From a checkpoint of a small transformer trained on Wikipedia: width 128, RMSNorm before each block.
Each number is 500 + 25 x the weight over the matrix's rms, rounded and kept within 0 to 999. Layers, rows and columns count from 0. Numbers have three digits each.

# layer 8 MLP up, 512x128, rms 0.162, rows 338-446, columns 0-127
505484477520478533496531498558492539522482519480521445533547522529475523457518515517482519479513490484516467461516463483504498494533522443506495481454501474505516482513493486501504493496478510482514531533515495520531513503490528461506442504454476431518465477536485512536458533475504566469488475486533465501490492537473496498498518487487541501506548482470516524522486494536523523502503
480496506521491540474478485513471521519497460513491546497517491498509511529513502523499443467488514489485480496516496491518521566510533478502485496466530535486490507503473545512503509488495526503516499504488504468459474527490439505523466498500484512504510490496497498499419486487494503473518475522494481492473523459534477476524514520512475508504480497518498446464495488493496541501458
488486489483486492490490493513487495517529508494463427523470469480518469499480484487491520535501497555528492466547484502481511522502544534524504542499481479530489468439490492503519469484486440512516512451531456497496524476498507515489507507525483492455478452462533477516484494523483524509486515492485507510540501463449531463532540477506496474511501498454467499493503513460479510496489
503538475505532499520462517494479494540500526564503489509483512495455505500475502499460515495491468502510473533472530453511485500477508501498522540516533521456510462455537528529553525561482524487480489511460537535479503491521533559442444480458539509531470488559525501512508506523477500462481472507531519467513485508556532532465511474507509528500547491462456474501482493529475496538470
508477497555527483477519454503501492497521530491478486522468498544448504469498476539478491495506486494479527445500507468489465533510492517449501461541520503444472469540502508539522499501541492470445503489501509469490516456541500490552475489491510499519509480496511503479488501472498503471497474483523478484486472546539525508491497504510494559462485514485532545488483508464497499514496
541496521485464488465503454497486513503485481509468463465502516509498458544560509491521528485498510487488538497497469478476501462538513523521474531451491494472509544504493567526488477491487508461507488510507541525510536493510520487487522497487457502529474521476474494509520494477516483563516500459476488483539473488474505521533510486473507494471501526496506531478484474539511471505503
492442504483496515509481518511501555517478488502495504549473552499511491503549507503545457544481535491520461531488472473494423534525494500453496460449507552516498512492468500553490507480528509482450509499510525512545490492511493468522493534509524489477475494490468495510498522540506510486508469474525486491474487504550484454464481520541495489512517510477500491540552515485482489483505
523511470517499475515479527508488479464501526499486524536480509501449499533493527479473482524525510538459484467531460493533488475485503464546530560529535470524461481452498522462507511521537523485495500507487465475491452483507464494491505533508487473531527520529530505485515550475512505473470461519457537489488538507470537485502536503483467508486511480554531515485496462480491487462486
500503487500480486470466494474497503503514516518475511479460457493493521497489516519503526510491521514437515551485506474449527501541481545530448496502456476493446479505524521491547443469503540486479499490504473510504513483509528483488548466513488484495497511467477523535529496429508487535453485509492534496492484518461538462461522466483513515504485510485519546507494486482501490495488
513495466506500500500476469518500463460494493553465474556476502493470516487523523547488470490522490494523507460522453512463506473536516511499502507548488412490510520482495470523482446539525520516519477484455507461506488509552468539490512482513516431479506533513510506511502484490480465491459511465504544483539510448507517482449506503503553479536511505491539444448536485472501498514498
511538508506459535483513489516515511525493533466468467499531526493499492527503512504503449501497515511467493446527484493485501503506474518503512547480517485483532479483519555533524499502483472513461477495504486520480502509538550497471510507515513498469477485484515477482484520520492519526481450471504452562455481485512519455534511511492479430495480509491467487463498514516527512514452
485519494489463503509512501548486489494453553525509504543526521502455504520486527503511524472500516508504502510538483474518549504475535480485506503514468531502517490482505470500448506480516500512499476523544528518531447485459480498525469480501500481493503508441467506526496478509466512522493487493507496518486523501508465513494479501555472490512503489518454544514497471506535536460476
456523455483463525502541489506485491500498518506498488529551439529523510486452522510496531515498499489537476525515515524518438495504498494448545495498491510504517559431496496488481505542537510519522493499519486497508467501503509502511497485519460482443503486475453499485575507518473482520489479479488513473471419484521493482485531468539562503527433450530473517480485491532495464455518
486531494510497504475521558503489498538569504519485504506489545530546537478485501538505505515496477556473487495502485492524454533521503522465466496475472465537492499502477489474516503585540528484495539540516451489518495529496480484523473504522485470458503504543528517467516478447515528462509492492484503531488486493491473497517519479516519501444480490483500498456519491479507500499481
547544548449499558484467481475470473499487478508472534511585517522496518522531525472514542501514507540557520531505475450471486466487467491524476530447502458490493474508519523517543490487474509481516506512502462502482495527492495486507549537492485550516497510490472484497512503471480534531538499512469511480459532479536512501513520520515518540454484511490506535527522556495539505485489
528450506533521512532524492493469515498487494522521508507461532549551474512498497476522508500527510545482471480517522415481479488542483504496490498479526505461508527528509482508508470462522467557487491490510476516481496503538491495525487479510494518535524487507532537514448469491459480564502515527531489526473511516520513456486475480490545465541464407479525476526492508484550516506465
498449496514483496531515541535523488496517527500513522492474527484477482509523507468517528520549503554473530490471476487530476523487510516496523456508520539481499519542494461482520454472499513546507498500482484498494532562531515502464503513503504528511505502511464505476477475545519488494458497511509452516504504476495486527491498491480502515529535476505471492521480513468484467533499
533512482521483492495509506510498500517488521515516515509532494524517527451491488511520498506445501487555485508500493478486517470478533513514516508480487504484525471497454515495489515534491491533493488466468538533495524511507480492492503548514487474490479512504448493509493471509462467505468500547486517486519526495476480528513486534531567540503517504480493478467518502545436439497477
538549457538479544510499498520485498481471537458511502457505486505504510492536463472495502492515464450508490478511463498515459460486501518530496509505478529498477526501504481514512483483506518456457513529482472472485524490469484477512528548506450507502558490510512520502482502488504530486475513484485505503493481562492492488517501487534497481524494490484547495489506494498474485520509
479500530456498494496459472488498499482477482481512465452509478466502540540515520470488436493483491513498527523499463446511507477527509479526503510484519493500506486479497500490504465528521533530481461542492445528485469555485487443521450524525488468460534517477451514531513490519523492522552484527481539489524458486502517469502538453524511510451530539539528502477478521496494465500465
494477520495562525487463529455481526541510474486484526468508527492480519509507513479492428518516476495519511507507493494472475514519485468527483523501518479492500509483498527514536498460530501451497505468484483467509527491531524522524483510480484499506489508568525495516510496546517530480489503498480509494510515492523504503505478503492481530467543530560491528545511488513495524510528
536426495548502511502495482469509500501486470541514472517502485485465466507491491487490493490531514505519496527462484536477513497471513510509493473498506545500499513513528473468523487475525475502483508543549505514474553460488479507521500521453558550523487475449471495498514556519506491503484521471522505474535516497486501492492489489494488471515494496504461500506483511466524504504543
486507459505487484490495526481503526510500501505540440510465515478481492496514522525427508510530461532530576509541501497522499487530534551527531497502494553486504477483482501510489492539518537508526516480515530533471449501509502498450508474475472491516544527490510551478501454497491497529525506482485466483507464483530486505524531520522507501497512476499470478449507485503524513509507
474492555498504498516530459511467455498483516519534521486519520540506478531503561511514547500503528536477512499496479521469513511489548509474497491463482472439491509473529520485529505509499477487494505468474504513519480493495479486490529493490490518477477465541511493485508480526467508517490482455488479519513465528548530502525491469513502515535552488508517497492493528497518456544511
484497513479465488531477509507547489505497511480468497486510493444445521508484511522465469498494473537526556555470516537485439514461501541478507492510538527572517540492499461515517498528483512515457508496483494511502534465484533518498493477485474498552511466500518514510514470518476502507496516480438502517517482474478509517504460503489466514483495483516485523448533527533457497485513
513507481461535467515488489553541547474522497520528469452498535515511479511491535495513554537521504530500477522486505518510489524498550542521530495485481522507503478516466534477516524514480524520504493480467513471472545520513493512463497526492480499497516506498496490507489540494514480507516468496507526496538545462493506500496498533478533520496554434501468420469529523510478493493475
512532489529529500468473484539497489531497520449496525495467513517465479547468538502496471522504475492534488531490467490493505481505510518543482521495523514469462458462538497477488514522512507508452495508507518496484482452494470443512538529502520515501528517513504505484504481532506507514497522459506486489489472483456490480527483504499514538494492456537486515523521490515491476522569
541496499518503522517516498558524502527458537549446480465519522475465496510512514506486511484527477525502495483487494526490468535493510524487516520493523567511466470513525466518475506493517527535464520483535501494500514527511471452506521473484486493522524497487471507502487511500507494471499479468484486513529466491471497522525531531502504472479505473539536528485541511505498516506456
479539476498523498513468460438506467499480519518539511479521451536528487485494521494503455515524485472509526485490512463489540471539475506432496486499500488512558521477494483512512512535512529466536522546488488521541491527511505496502478520495465507516457509497495540489478503505492521504478518503493468542544483514517496516473501530506535510540465545486478519519530452494499475487491
499484533483473512506454476504484517496495509468477507499489512536471476492507493515456490466528470484547506482536482468476526518481551490489513490459518496525516507467480465562509483532507556511504502500448488493464497524489520519527486522551502471494502466468468503544511507463458480506502530501508514513518474479458484472503493515523514506513453495504479537490490464498487465512481
492462513499534507485499535520452488506457487508528461508495499517489540539493475477485475479491512507474515527502484491542492484514521472522495456537493479494506507525470489501504516491493523529526477537520508499528527489506478468529455485469493512473494549512499518491520493472528525507511507510495513529512459531464495504491495467530465541456476490517545500438493497495490511487471
488523496500437517495518503520528515482504506516501482554502474468497476517468455524511480473497514500500452444452486487466495526524491531473504505455496524461473481487494521498489496489475519504517484487575533523483498449537504501486463506476471488505492512479523483530469499491505468512514502530525515477473493496487475481439478472526523551506501473495470464476499471454502492496441
529507514474488476507477495473504522548515481515494499481518515503497493473500454498508462480504507462501492511555512475479482531492498493524524547496464477531500499470486528473483498523512458481503491504527510499478465478509509467516527498492490477495452533500494476496465524543514504565491492475513512490480449478507492469573490460508504515488508478484487491486492520480473486535467
510482489530518501465507495509447486516525524481450497503470462482534560503505517542509483499499507527461486461446496489505510518529478521480496472502503473567539529471431502528550487500529469477529466489492517476527547499478515493477535524495507515462514501497489489476493457503517533517563499482539500511546491471495468492529497466519486500515510492492501505496498484511492489522534
495512484497500464521501496489493515503516468510478500501493476478493457536523547483534481488482511446483482527475492525500500501522507557510475477477486508553518478538504473479539581489526477501477534439521527520512506471472505489512519473437482485488469510495439478479466492491531518553539484485519521460447505504546514443450481502540497497505457470480494499516523494511466503492528
536546541506532517483503475505537482502509526514480518508473491546507515478466464433482480496532524483511471545503466468498474515482502491543491488496516503456555498507491501534505544506502495483509538485506560486490446484459524496520495525546496516483461440520511484497520519488505526508504494522483482503486465461455499516446496511501549503481485480535514501500500509469479487571517
521533472553469477461486509540491496491506550523500502498482488531460554437531499486488482520578490463546471467505474477458531493489469466461486489488492458495538513533457515503544490496503512485502510494487510502466486491459520489500476538502501500517506504513470501560535504482478514495526486536483446451524552552514504489517538496499511500478536522473486540556468514487478502522458
503477496483477477542538468535502499504489486508536473454474479517522467504480521502487509522531507485501492493535523509459503471496516468455507514511490506501501519467516482452532487482490460529523466490480477522515480483508524482450506494494519485481458505536505516443514479486488479518505478483518510523487498461495499496495500478508495476498480488505464490499481477466499471505518
498514491482500499552476494473505485478451478504574491486514459474535515525525460456498506492504499510510480508469460509541482485489467502515481535523489506458491549479511511494503486534501537514458434476540520482499497502533537496500525527534463507491471515474498505493489491527463501537514515520471493532518498535493498466491484504502491508516459507473501496480510519484526490513524
496495486476500461487510514499502503532504495472489524447462516464515504525522471479495520474457502502476525521475481499445486495497500505514495483467469469506483459455527464455519477521497513517518478458524475543533503482478472507506502483503519525485509519492518484464493472497474501522507495512479484448515504564499565507449509511508501500543532525550515473488511492467470498517471
488491534526487516514468528502513535491500519515465513523496478465492457515500519500478475495560501486482487429504469494488490571489494510465483478501480501512455525486491466486480504466519546535449496480489497481561491529474496465505484497496525502501505451509483538500512485497536508524483506508519493511543448449497493490500463502492474475490489517502493507479459492469508528498480
507534480450453478503527489514476514471508488496501483514510538471479516457479502541504533496465464475476485509508513487524505513508509525499519492499465528488505520479527432477519489475458465509490526530514523520461505472520546461517482548472471489503496483521502505471476475481471487510478498506499456488474479482507528474489502478481537510495531467475469493526505474474492542487475
483534497497483511528489503503486499480531504482504515517491480495551518513495507488524503520525501452515515505476508489501464496429492475496516457469527536517517518462486514464516511488470476509478499505484514500481494513482482447463500502483506484492475507508449529521484500512497488548515528464468504533515497436501518447483511484499510499501469457485469508499521526459511464502538
476458467516450495486516532478476544453492512506551529538536519444510475500446520512504486503490489511530480495485525508527491501454499464489475496534491522466482478478509480490494459454469482518511534523517492491507516515516513505515454487512527499497488479504491499501503494470474491535479472417497508543490524520496526445515497490507485474533485507527493518525431533485501515469488
490441462461550472508483489474498498521525466527472520462525521497474488516536494512494465485498522504520491431480498504532508488475517560527511498475524496507494516528500506521478476479495495485499446511521515523485478523515526496493480539520490516466460508480495480472485510463547482500495482507481486500492486477535498520518464493515483512506492486486564497464505512539488474494463
535461530518483517491515484455469568547547497533494513503504461489457513498484533472506522509486464493490512555525511444502494536472472513505516474496465498490452536518508521489526509488517465502460518488516521500484526504470476507506538479508552462520503516486495492489528462504480540501487509522514508466499542534499529476518537468488458535454516484500520495491474475562517489513540
450501485454480489479535498462488518504528537507514478505546514513494525526511473503505525535479467512517532514497518510492487514494519461513500497528485497504535542492505515512464525477482463470535459510521563462522487493513473506507513492544521499455483585502553486534502505500526498481503465550496471514529459521515493488495547510530482521493506538543513523521497517481463471541526
470492516536451524515514486483501549459490470489491493507495490507463521567449504516522482532471504510486508503511519518463467510511500485447502455503490491475514513514459526492479473497448468540480478486532481446540496463474476458489518473503478495486499499468476492508513540440465477491507501501514498465458556399476510492502485449495516489571503484515529455524464510507509501514483
482532520503432460535552495520462471484517489487498511438518554502483464552531506502475519466538484517482444510491536476466528497488505494492502481510439514488508568513530551493487516525499522491450461471502504509520485580475487505495516530448519537503481503504496527492492506453466476517492488491521529515498491471517521538475522459506529467477506504455512538469477481513499500543468
473480524491507489477478495518508467516503491514462519505532542492507480495526496478515478492503502502516484506523458523521483487456504496513498505501536500507511542452527494518470457485539488472501530458558514482533514530471524473530531501498476525498492505476509496484544518520513542552504471540474450487492487492539516529544528500496505459493504491481527445493465518542483528537443
450462523506497485484548505528472509469560534459478444494417511511509463502503519535472494504459507497515494482496507546484550506503513458470477470498494507523491525554504458501519513504526505442494497467483476514485515500479495473513490499534507456542513477518470521505463500476522508486503508549488518457468501544525465484481513551501534477500460498517516486526474510529481463465488
499527478532526502495489472503482534489487559513524492483509504465495498491521467498527472522497486523495545486518533472527546506484557514483519474508510539458493493485518446497498479505441557505554515507528551464502478521523504573514496505513549461495453483442484512536485487459510455440496442481489523519476474484522528496529495542476515495451524505477508495497512520493474534480491
518554490451512529517461460459496482528481453521459492506512503492482516542507482481525482514543479506557480471510496485539445485487488495532502498512495529485487499487505492498507495497464496515457511526492534517511476479538514491519468493527489483471492515505525489514477492479487449531500499544488483494466512458501458485508507502465542542531522437504466524524522529486463518502492
461495484491475442532518490516495499502469509484495499521500500506501498502475518465483500501501489532505481544495527472469489491508498476481479471527474523498472505493494557526472482490496554519492507527490497499470495501482444510535532505502489500515527496475500520478474519517479468498508503507498550508515479506508524488513491493447468496481480525473510507532474484491501476475491
545495488545517521527481519499489482515518531509510514521524488558494476479503517480489509453526527505495486481517482478479579498521493515496498514453488532532471542484533485490475502477515479468473498487519519509501474487501509476501513506464489496471464545513525500531530451505522513497483505484479514466496530500539526453501454479536475476484462476514483445520493514529503483494523
522521470490502472527523508526513503462484495518550504514505476502507495521563483483459495505483493491472494459466535489504557506491471461477471488485490540440459461480501464464514470492482507493505482479464535477518497475504518496515538498504488523528520460523485581504500493443494459502559520533488470490467539515520510544469521526464494505481494503526517519479511505515529550491482
516492503535486470497480579478509498468500510521508504534533516507529499509533532530502524536514482497523491511548506485509545510488520491523503508516473492489521499502491514505541456481494514507507506489488479563498487508511510515534519487475478529502497504499486564513513477458519542545499572531501481473500555487496508514490496514483482478486499501499482515491499490511512446466497
482498510487510529507481511508494561447510440484560503483497485480500551522477503438514511477496503463527530499566446506501523449479482475518497488450480487522472491481549479491498523532493470484524463444501516479507480492482508533484477553523518479507477447514485493517526538527508512490493515537475488494496483510541513483484512501481522546496457467500502509493474513487507526509503
505543499508515496474446486523524479498482529516483493464473512524522498520542480513510514484504490513549514469512528518486495516536479480540463478552519476516467498492506485464541523485559548457503561501505520460504502541520542548567494522493516461517516520467545493508513500486538500491486461515507532520514430535476522467519528510495517538445543516476543466492488527527510466460514
488468494481494525562476463501522494489474490486505482487501500557473519506515479450501494468543521438500513476490510504487454485460528539522488498503479513536509486436494495491498482539483503499464501495492502539482488535516498487437455493507526536481485524483486513514457501497493508539504494473512455511456506472503426482509509491527532468513501461426501489487465449468493468488481
532536481526478460456460514521500477517487503491522522470476512519499471481473488500499465523506476449498504504475492508536463519488511512475507495509460493488463493519545521512489477501508475532465530516484510523525548456515515462487493495512496502519506529538536456486515471500535491508451505506534549509548473510526509500484454460519488480513523516488460465544500461510469510494515
451514504530499466507510476518561450519463521468526497522542509506472500507506483525520515496515469520552519448458524564525525489500475550495488470495549525525507489511476443500531456460468518528501477488474482511481522492503506495510437514544503508486501507488491532503485499484469517480513540528491484513490512454495474515486499511511518519480498509528485468463500489511499506490493
521510544444494511566492481486450501531471477506491507471526474509492472521492502524508519498491505515473500509545481491537491507500509488497521505484491506469468472524530487469473480526490556509513520483484528550515493508504525503496503505545489478519525464503529496480475473487488478540492477526491533530508497504479503451515526469496499503441503497516516518504487471461475465504484
500517496545485485507506515541525453506475507509473506505494476461489545517499491479511506486528476461517458462474551480494518550500515453503512494455489483476495493519529505537464531500491519456480501516526528482517532492500485490476536480509556482548500498513515442492502489494542493502500517535513512500497459478492502535534515494515503476495506522498489509460488494503495483509497
550526487477472501516548472494477524515559470499519491477510508518490522505497510533500543536468464453441510483517542482477487529499526490512531475517494489470508511515478500487470534528513503542575513522485476541447496516527512480513545508544464467486498475534535465516464505508470483524490484490493466525503491540522512515553550503493490491519515502499482505526506500490506530474481
495447557456493550483492464485509513518500502509487495532532537534503541492521464483520508521540510449507503511480492492533495524468527444500471520512519494491530490517502483534502482504490509455515575516445545469479523487511503524491439538526469505529499549477530470529482474540513500478524464518519510514519557510484491483505511494468481488520485478441539529509491471490464504514492
523497470523490541485496501497516490547536523460505504467496456503516535484499496508531478494484509519508547517512532489464489549488477507511521505469544489514485552496529457492469459474506490479540446495511495505481506497536476479515536501560501500497473489530493480490519477504500519553467551510484508536545492488453508484487515520478514527471489507472486473518501528479502515499510
500497471520515467476546505504493517527492493509465469423515497502509510502537549503532494469475514526511498515511485540469528545517494459488505519515562512580439517508502508520466463508491489472517536463491457513474518503488534493504543440522491491472509500519511511504506467423522539506471498506454470517509509490477511555482540529475505427520528488512486514507555467506503507464522
490527500532507451490531497514525531483521516538465477480451492482505511510464522536502518490447489511503478514516501504458488545535494538493508483523511458493465520507518483494474469504468464524544495479465491498500503486555474497468481516486491504512546442541530526510488502539501485526506508535523507519510520475482493493492533484468539480497523447496464501509524543491481508481530
483527515513525538525529516510506485478511497513505532491515498534473510503443512516501520556487494527532499456509469513535516510488549511478502507543521519492527507462493492501527504556507513503499550500517503541480517512522514475498460528511525472494490465508494516457532521497514469433509538488462510526477519540500510529516502468488490522479474533526516538475462518496499517510545
465476494487474499504485499559440492458461555510497525508557531446536507483490535499475521509493499521479495511512510501545525505531519501516487496505473477492489496474498474482490536493480517533495514522501493500487484570467511495498508483499533481482518511467530492529533532495447487512490483486456512519468498501488516495480495496515476469511527480513483460492489538489544499475469
534441502513478524499464510472495505508482488488454468577480535509502513501476486512553499517497504519498495527518481477541468475485553487534515508534511503503488517539481501517454494510501534487486496484497466562456545508492528468478495512479475499507530534514493480496519474574496534494479519466475542495503465472480532465510463519527540505473492526493483492529513510485489461466487
511469540484495467517480568544480481499539516541528521520518492472439494506483468491461517520479524517455472438459523489509503461543529491470482522507513527476476506506553486495484482530451531453521493518506511488514490510528505508484476525489505505491500462525472500505502512512524507489519491492507495488511466476552495539517464505502475526479526489502521491529472534512538475452512
519500470516464467538459506517513505555545457474487449469514480521464512517529492470509509515504531530507507509481522476497538487492461538514509551470502494518492469449490458501522471489532495535477498528519498478518501532489512495485484524513481509467423429482436493445547452494436483529523478486487467517522486471516475490512527502492517537498510521470468543503438486509518517458489
508487492503530496512460543462484530534526475449496503540524495490490484460474521498498491529514471513512521496507460515521462510487464467508520484463499523560516463488519528516531511508470523504519488504506481495511513494470563547490507524543507518528491501460494480486556508492499521514538512496463487478502510507509514512526516496512526507494489524540504493487525533456535501498481
525498537487483543531502558495503498513540448522484498488494525538512485502533517501505502459494528509478513514501491486510537529514514510495498515502491478488445524509494510496499506519512510485527514503523447534524502499494509469523464502467467517498508520526484504504510518464507519472539487501500497470504473530489516433489492497518536481456509511509502529491525485486507489529532
510505483534517492504498505568495514503524528464487485492487503484480494530522490520498473425522502529466498529471482487467486552536540490515500517539545519498497489456460451511508465518496527532451455540503507509510509521505490528509473506508493513519464512486481524519519491498511497509505502505460439486512514505489497497533497515499495524508525498524499515420509483493482493471482
494503519477529522498457504482464466473521474467525517510539504493531516511510488487478537514539519534460459504485481542484501527479479503557461526497460540459478531482512495504524475504489462538490485517515478492531460477532503500482521477505555440500444453459472530446529493489483520489505479463451522481508524510484506485514499456488498484501492504496477490473494505513477497506516
484510466450478583468512463507471443491521543494484471449490443463505455485537510452487513522508510477484513500525507519545508464518501465515506537504507505514468501474497524490514523518530474493487490525492473521566471484525469536490449527536489466499504495543538495515495517445511498485484519445505519485536536522490481511518495500482463535509501480537506513535549487497517487500536
488522473521498481479507509500536536491484465460500498531506530494511479493492505493513441534482502475505508533498494474450547561462507509504493510518493513520465532526489510489541518534513455546495493512523521473451529508506461462491517509502530471492498468489530511510507526497485490516509465503505504510488470460477508477480495529495497511501530538559488485481472518516477495554530
532477565515514488481493518518506480542515531467521493524498498527456517511523539501485477520543479514498501499478521528510479490477508481499451490513470512513507479503515480497489510518515495482532450547505514483517542493477502500495488493522523483500515487458503487486491522513508495450499452505543451527550498514490531504472494484519483495490539523496479488507487466506522502480495
501517518464513465544487506512539451503516489512496484506540519465535485501520529528485531522518458504486475506505452520463508463523517573484519504455521467512512511504476516483512505517494457506507503514497473519503519498495468504489499427508516495514498506538488475476516503497504526492518478471517497528523498491529515505494533477514503481512476504506501511513476514486507486496582
525496458473517494549502525460512473533476511472494487537481518503513458513505465514507483483528518495521464475453481468505462490486515503501504486502498485511518503496477467472519543500492479513481487509491466504472522525483519503533497537531454495541488512507503496500522471485489529522523473490505516511458476510478501540533541495500528514481447509478493526497522488539530482437519
546507460489516474542536525506477474461451449494468543464517513472524519536508468475504511536555529460526469526482494520466478492509519551501498495539566558499444541533538498489519502543476512530486495477534554495507493514533462500513457479547493538511504478533523556496548525496506529499450444474474482497474491518491505543498474516489469514521516490512498500478508527483479510532527
475496525485480513451469535474469521461481543505507513537521502532516541493489506522468525511510499490525519514462472460511505525511507477538473525490548465482552484511508468503556511507476477505490512485477486509530481526455521493518496519467455475479499491488456534536502524484496524515476503500491506520509483519513533488509485506497539469533517483526504492495512493511511541504530
500442506515554504498517496519488486544503477481509514502504485484508519489527456492521487488479505479486510508497447518447518469496532504489472490538478525516495512490492486502500493478503477432513482501487474491499500473505565473551519525491520470544490532521520507492492500478524488460487486500555494472508492499516525514508496525484459501507509470517458492518482552551535522501527
501433484525504499474517472528531454501500531530483564530500504442507500454501484492455454451496475513491509480502506539515492518507502569467477506479473516516484511494498502511470505547535453536484524503493502524538520503488547478542497493484511520515454537512507557519508553504444534490489442562502502529460530531503490504486515548508487517485479510507520520535514483521541497501531
473483508521465527495566486494513494499518489537469482477480518519490491501507520489511501515530555537517501541503514484508475500443493482473479497518497484496489499529520512501499460497545510475466463541481484500500505496516514476475519502505514515504498489488511485496536454525534518467499546506530508518537451512480512527474487545516499521457459573467476498496501559494554525511536
555539540495471509512538508513439478522518526510517475516518530468471504547541493523494493495485500538513473481480522525527493536488468504523497504480461547469473490481533490511546509473524499510508493486531513476491472522487495476479506496480493472487487547507499543476485522470527490502480518500525482480508525532494465464469533516503477534526489475513489507474496460546489472544476
503496496488519508523506502521527482454481532474506492476479523493481475502493539510452448489528444525475477515487490540521472561520490501461528509519484439502490527480494458496534473493502510489489500471489529462500496515516478452476469510502484487469524487467479498496500506524477481440498474513491496525492480511481517474509515528466457479470528506503503527506511511504518539534509
554538463484493553530497524523480510499528510498476421486509505521501510503514497479470507518454504458464511489500520496498498496533491499531509517534520463522505534496495523482481512526473476487519473541506492532508468474506494497470484470493529480488458520519515530497478515487503543504518495477473500484492460512494529520500504506527444492526462487493491517506456485507552544489521
474530531519502470524469476462499450486480494534452537479476474498486526489468516491530462505470545479476491512504500472480481500474501504479489475486489531510512526523507530477535487483472519472472475492504506501509503488513477539537520523470473462502464488510510498531483535498449505512515506501521551519486512557510487518505476488491498521493512479471499504515526526479507449506529
505541490468507502531570466492483507503497486485520467517519533518458499484499502501448500519505525486519518512496475509470471508513518519491485477536507556496500441501465505511505507523523499501514515474504516505497536498499479480503484496491544478509511480493518505517511510517525517540520516537496519558515523499474472490492490477523510472456501509502497507520497479466467481490509
517540506537470504491523513546525553484511499510522481503465501536487505487515498467524552531517525589531503439451513517511518521459447500513512477516471502495496524483562506485439510546491482511508520509480501508440517487477457509520468473497508475536514486478494497551495499478548528476525499516491512506545466498477488492496453513512514514503467485468479524478506521473484463507511
456499489512492488497523538457504517485501500496492503495443502479517497475487517518453494556493494529504503502483457527496493486499506527493509506467504535495537483488503460490532455513493498499482528507509479483500471501550510522490483531501480487510549436491507514537493553522516439491502535477495498528487499500525479526462463518444478512490479482479494583495511496586517478498501
493521439454457513507532527483479526486510510504498487479515503504526488529514509465494468535488492496504545489526531495509506526511470513513492509450485523493493493504488529502501477510457534486503526509477488473496481547506484463487477531474497489473480526481520560490558525481452498524535473510482458533476520523495505519484518483459484492487502567515503518477485492501514510456484
508511491506505472530506508466455529535512529514512495522466477523468478549480454496504489496454489498519509490531491500514474512509555507483526538522529505491518485557483492476515520506488495490502553477497489464487518468517543491537515528515469511516502579510540545457461485493486460481497485511559530507473514475465527487499499491466522516511467514513514458513507490522502515448511
470491496497551500513534500503512542515464452490475488514498539484468496492503516476508490500500526480510485488533453525519469481506476486502495453520506496555525519478533500505461536526510457537497522518490489551487501510495501501506531506538531525496469508517495479519488489509496504508507496470476478494501493478527495486500496493500510497505508471468496504535484511498515501494519
491472478485517500526497467511508479491416515503521525512503512525538492472477491488488493553527527520481506485481493444467503510479479526462517506472497559468552497459488487550492491490515466553517486476507514498480501484489486461506470491499489509502464510485506495516536555452464493507504509522536447517522499461515499483473471461521555502518480505467506471499449469518506499486481
501497466451435486487450509505469489468539491489535474505496509493508540457533521525469514510523514517488517515486499531520492523523493510510510519494459489497459483475510510523475496498558500517491493519540514484481436453500497513540531518511495534444527462505526424447496506470484458475498508500498440495537494567535505469507535529481504533551483506480487509479527495468449509479509
503501513504493527470545538521502494538525524480508486549515579523507487495492510516455529470497480510535498497499496541486503509507561499538518489524489476455491500514512495465510542515499483536514499500521477530502519473507519481573510486481485506509519478550536478483480458475513499489511491506473543505453477521512483475519511521507509529505509489517494520484467501452485483491506
546475516516509526497514509517504511424469470451540470499491475503494479513527494506471495482504492531525492549513529484524534523523486560489494539492570521487440484515493489465464497499474489514482539506494459477509483488504468493498539479489512470519495545475492487502499427512454543488509481521512467509494507518527510497481520506501505517481485518495464489503491514522495481483493
482523512516512542525514482544505465511467484535532504488504506516466519495511501467507473507518538546509485493462492499516493503478471472506474484512486460507501494516532528495477498513492470452471487496465506497535474473465504489471508479491513509536481512465478466521501448468507549518479560473495465522515465517507534496495490508537458546569487538535460493508455514470474476481471
525523526492486468494536519505540525489489511514476532523481495529517473497496477484523478511482504486516477476468495464514495460480556505512519514500483502483516494484517523492523466495483534492496502464508471545485505510514509536525480473449469522521476484478484461478474532459483536510507498525492515554506481512462469501451526494502522514522496535525505510490469578504513479494465
518561543511484509510488481545532537507509536489497488508522501471512452484462519543473502505499536498501473469496535471494525489463504495520503446481515510495520515542484488489459522493480547525514524485527518525489516553519478554509466503512531499493540529491495463513494495499530501464497473532521521496483470473518523481509503514531512473506524489532488494532441440478522501467491
505465502474513486490470537466549497473472525512483519515505546532522500451500549469452508480531504500487499469525483564508470508479532482483519462514488494496516493522480508487448526441456529496539483489516523502515453504497501508502472553520564473475525439470465512497486482527483503516511485520505512485534449539487519534504457487473481544481481512494517500511484536483551518523455
492513512463483493468516461499490483492468524522456553506496487488493525511527517530493460481536518510489488501465462510508506480505549510518493480461509498506524503499488482519508463481504510462492484472479516468536502539517531509478482489481478494471516462502477477490501481530504492449437480504468492468495506487500475560546471488518465511525514533527510543514531459529439528511452
499505491517481532530541556512492464505531528484494500496524497519515513522521539509488493521464521517476471502488556507473490541542470516472504502500452550507485530484513523507512494524532507467507511487502481538473488521490477506525505498460481539484499508516503481463501525503510482526502490492490529541452519520515528454522494476508481498474470490560520495462512502465523470512496
526537498516512505462482523488545462515507535519504485502520543500512581484492526482460539496497508512522484507514496520545490516488467492499504490477514518500523514527524501545502473513531528514492530526515517496530505498494492471457486506508465525500510533517503518527485504497521537519475512470531490512490525496553501497497523552513495481556489514521509502531516502469463525490509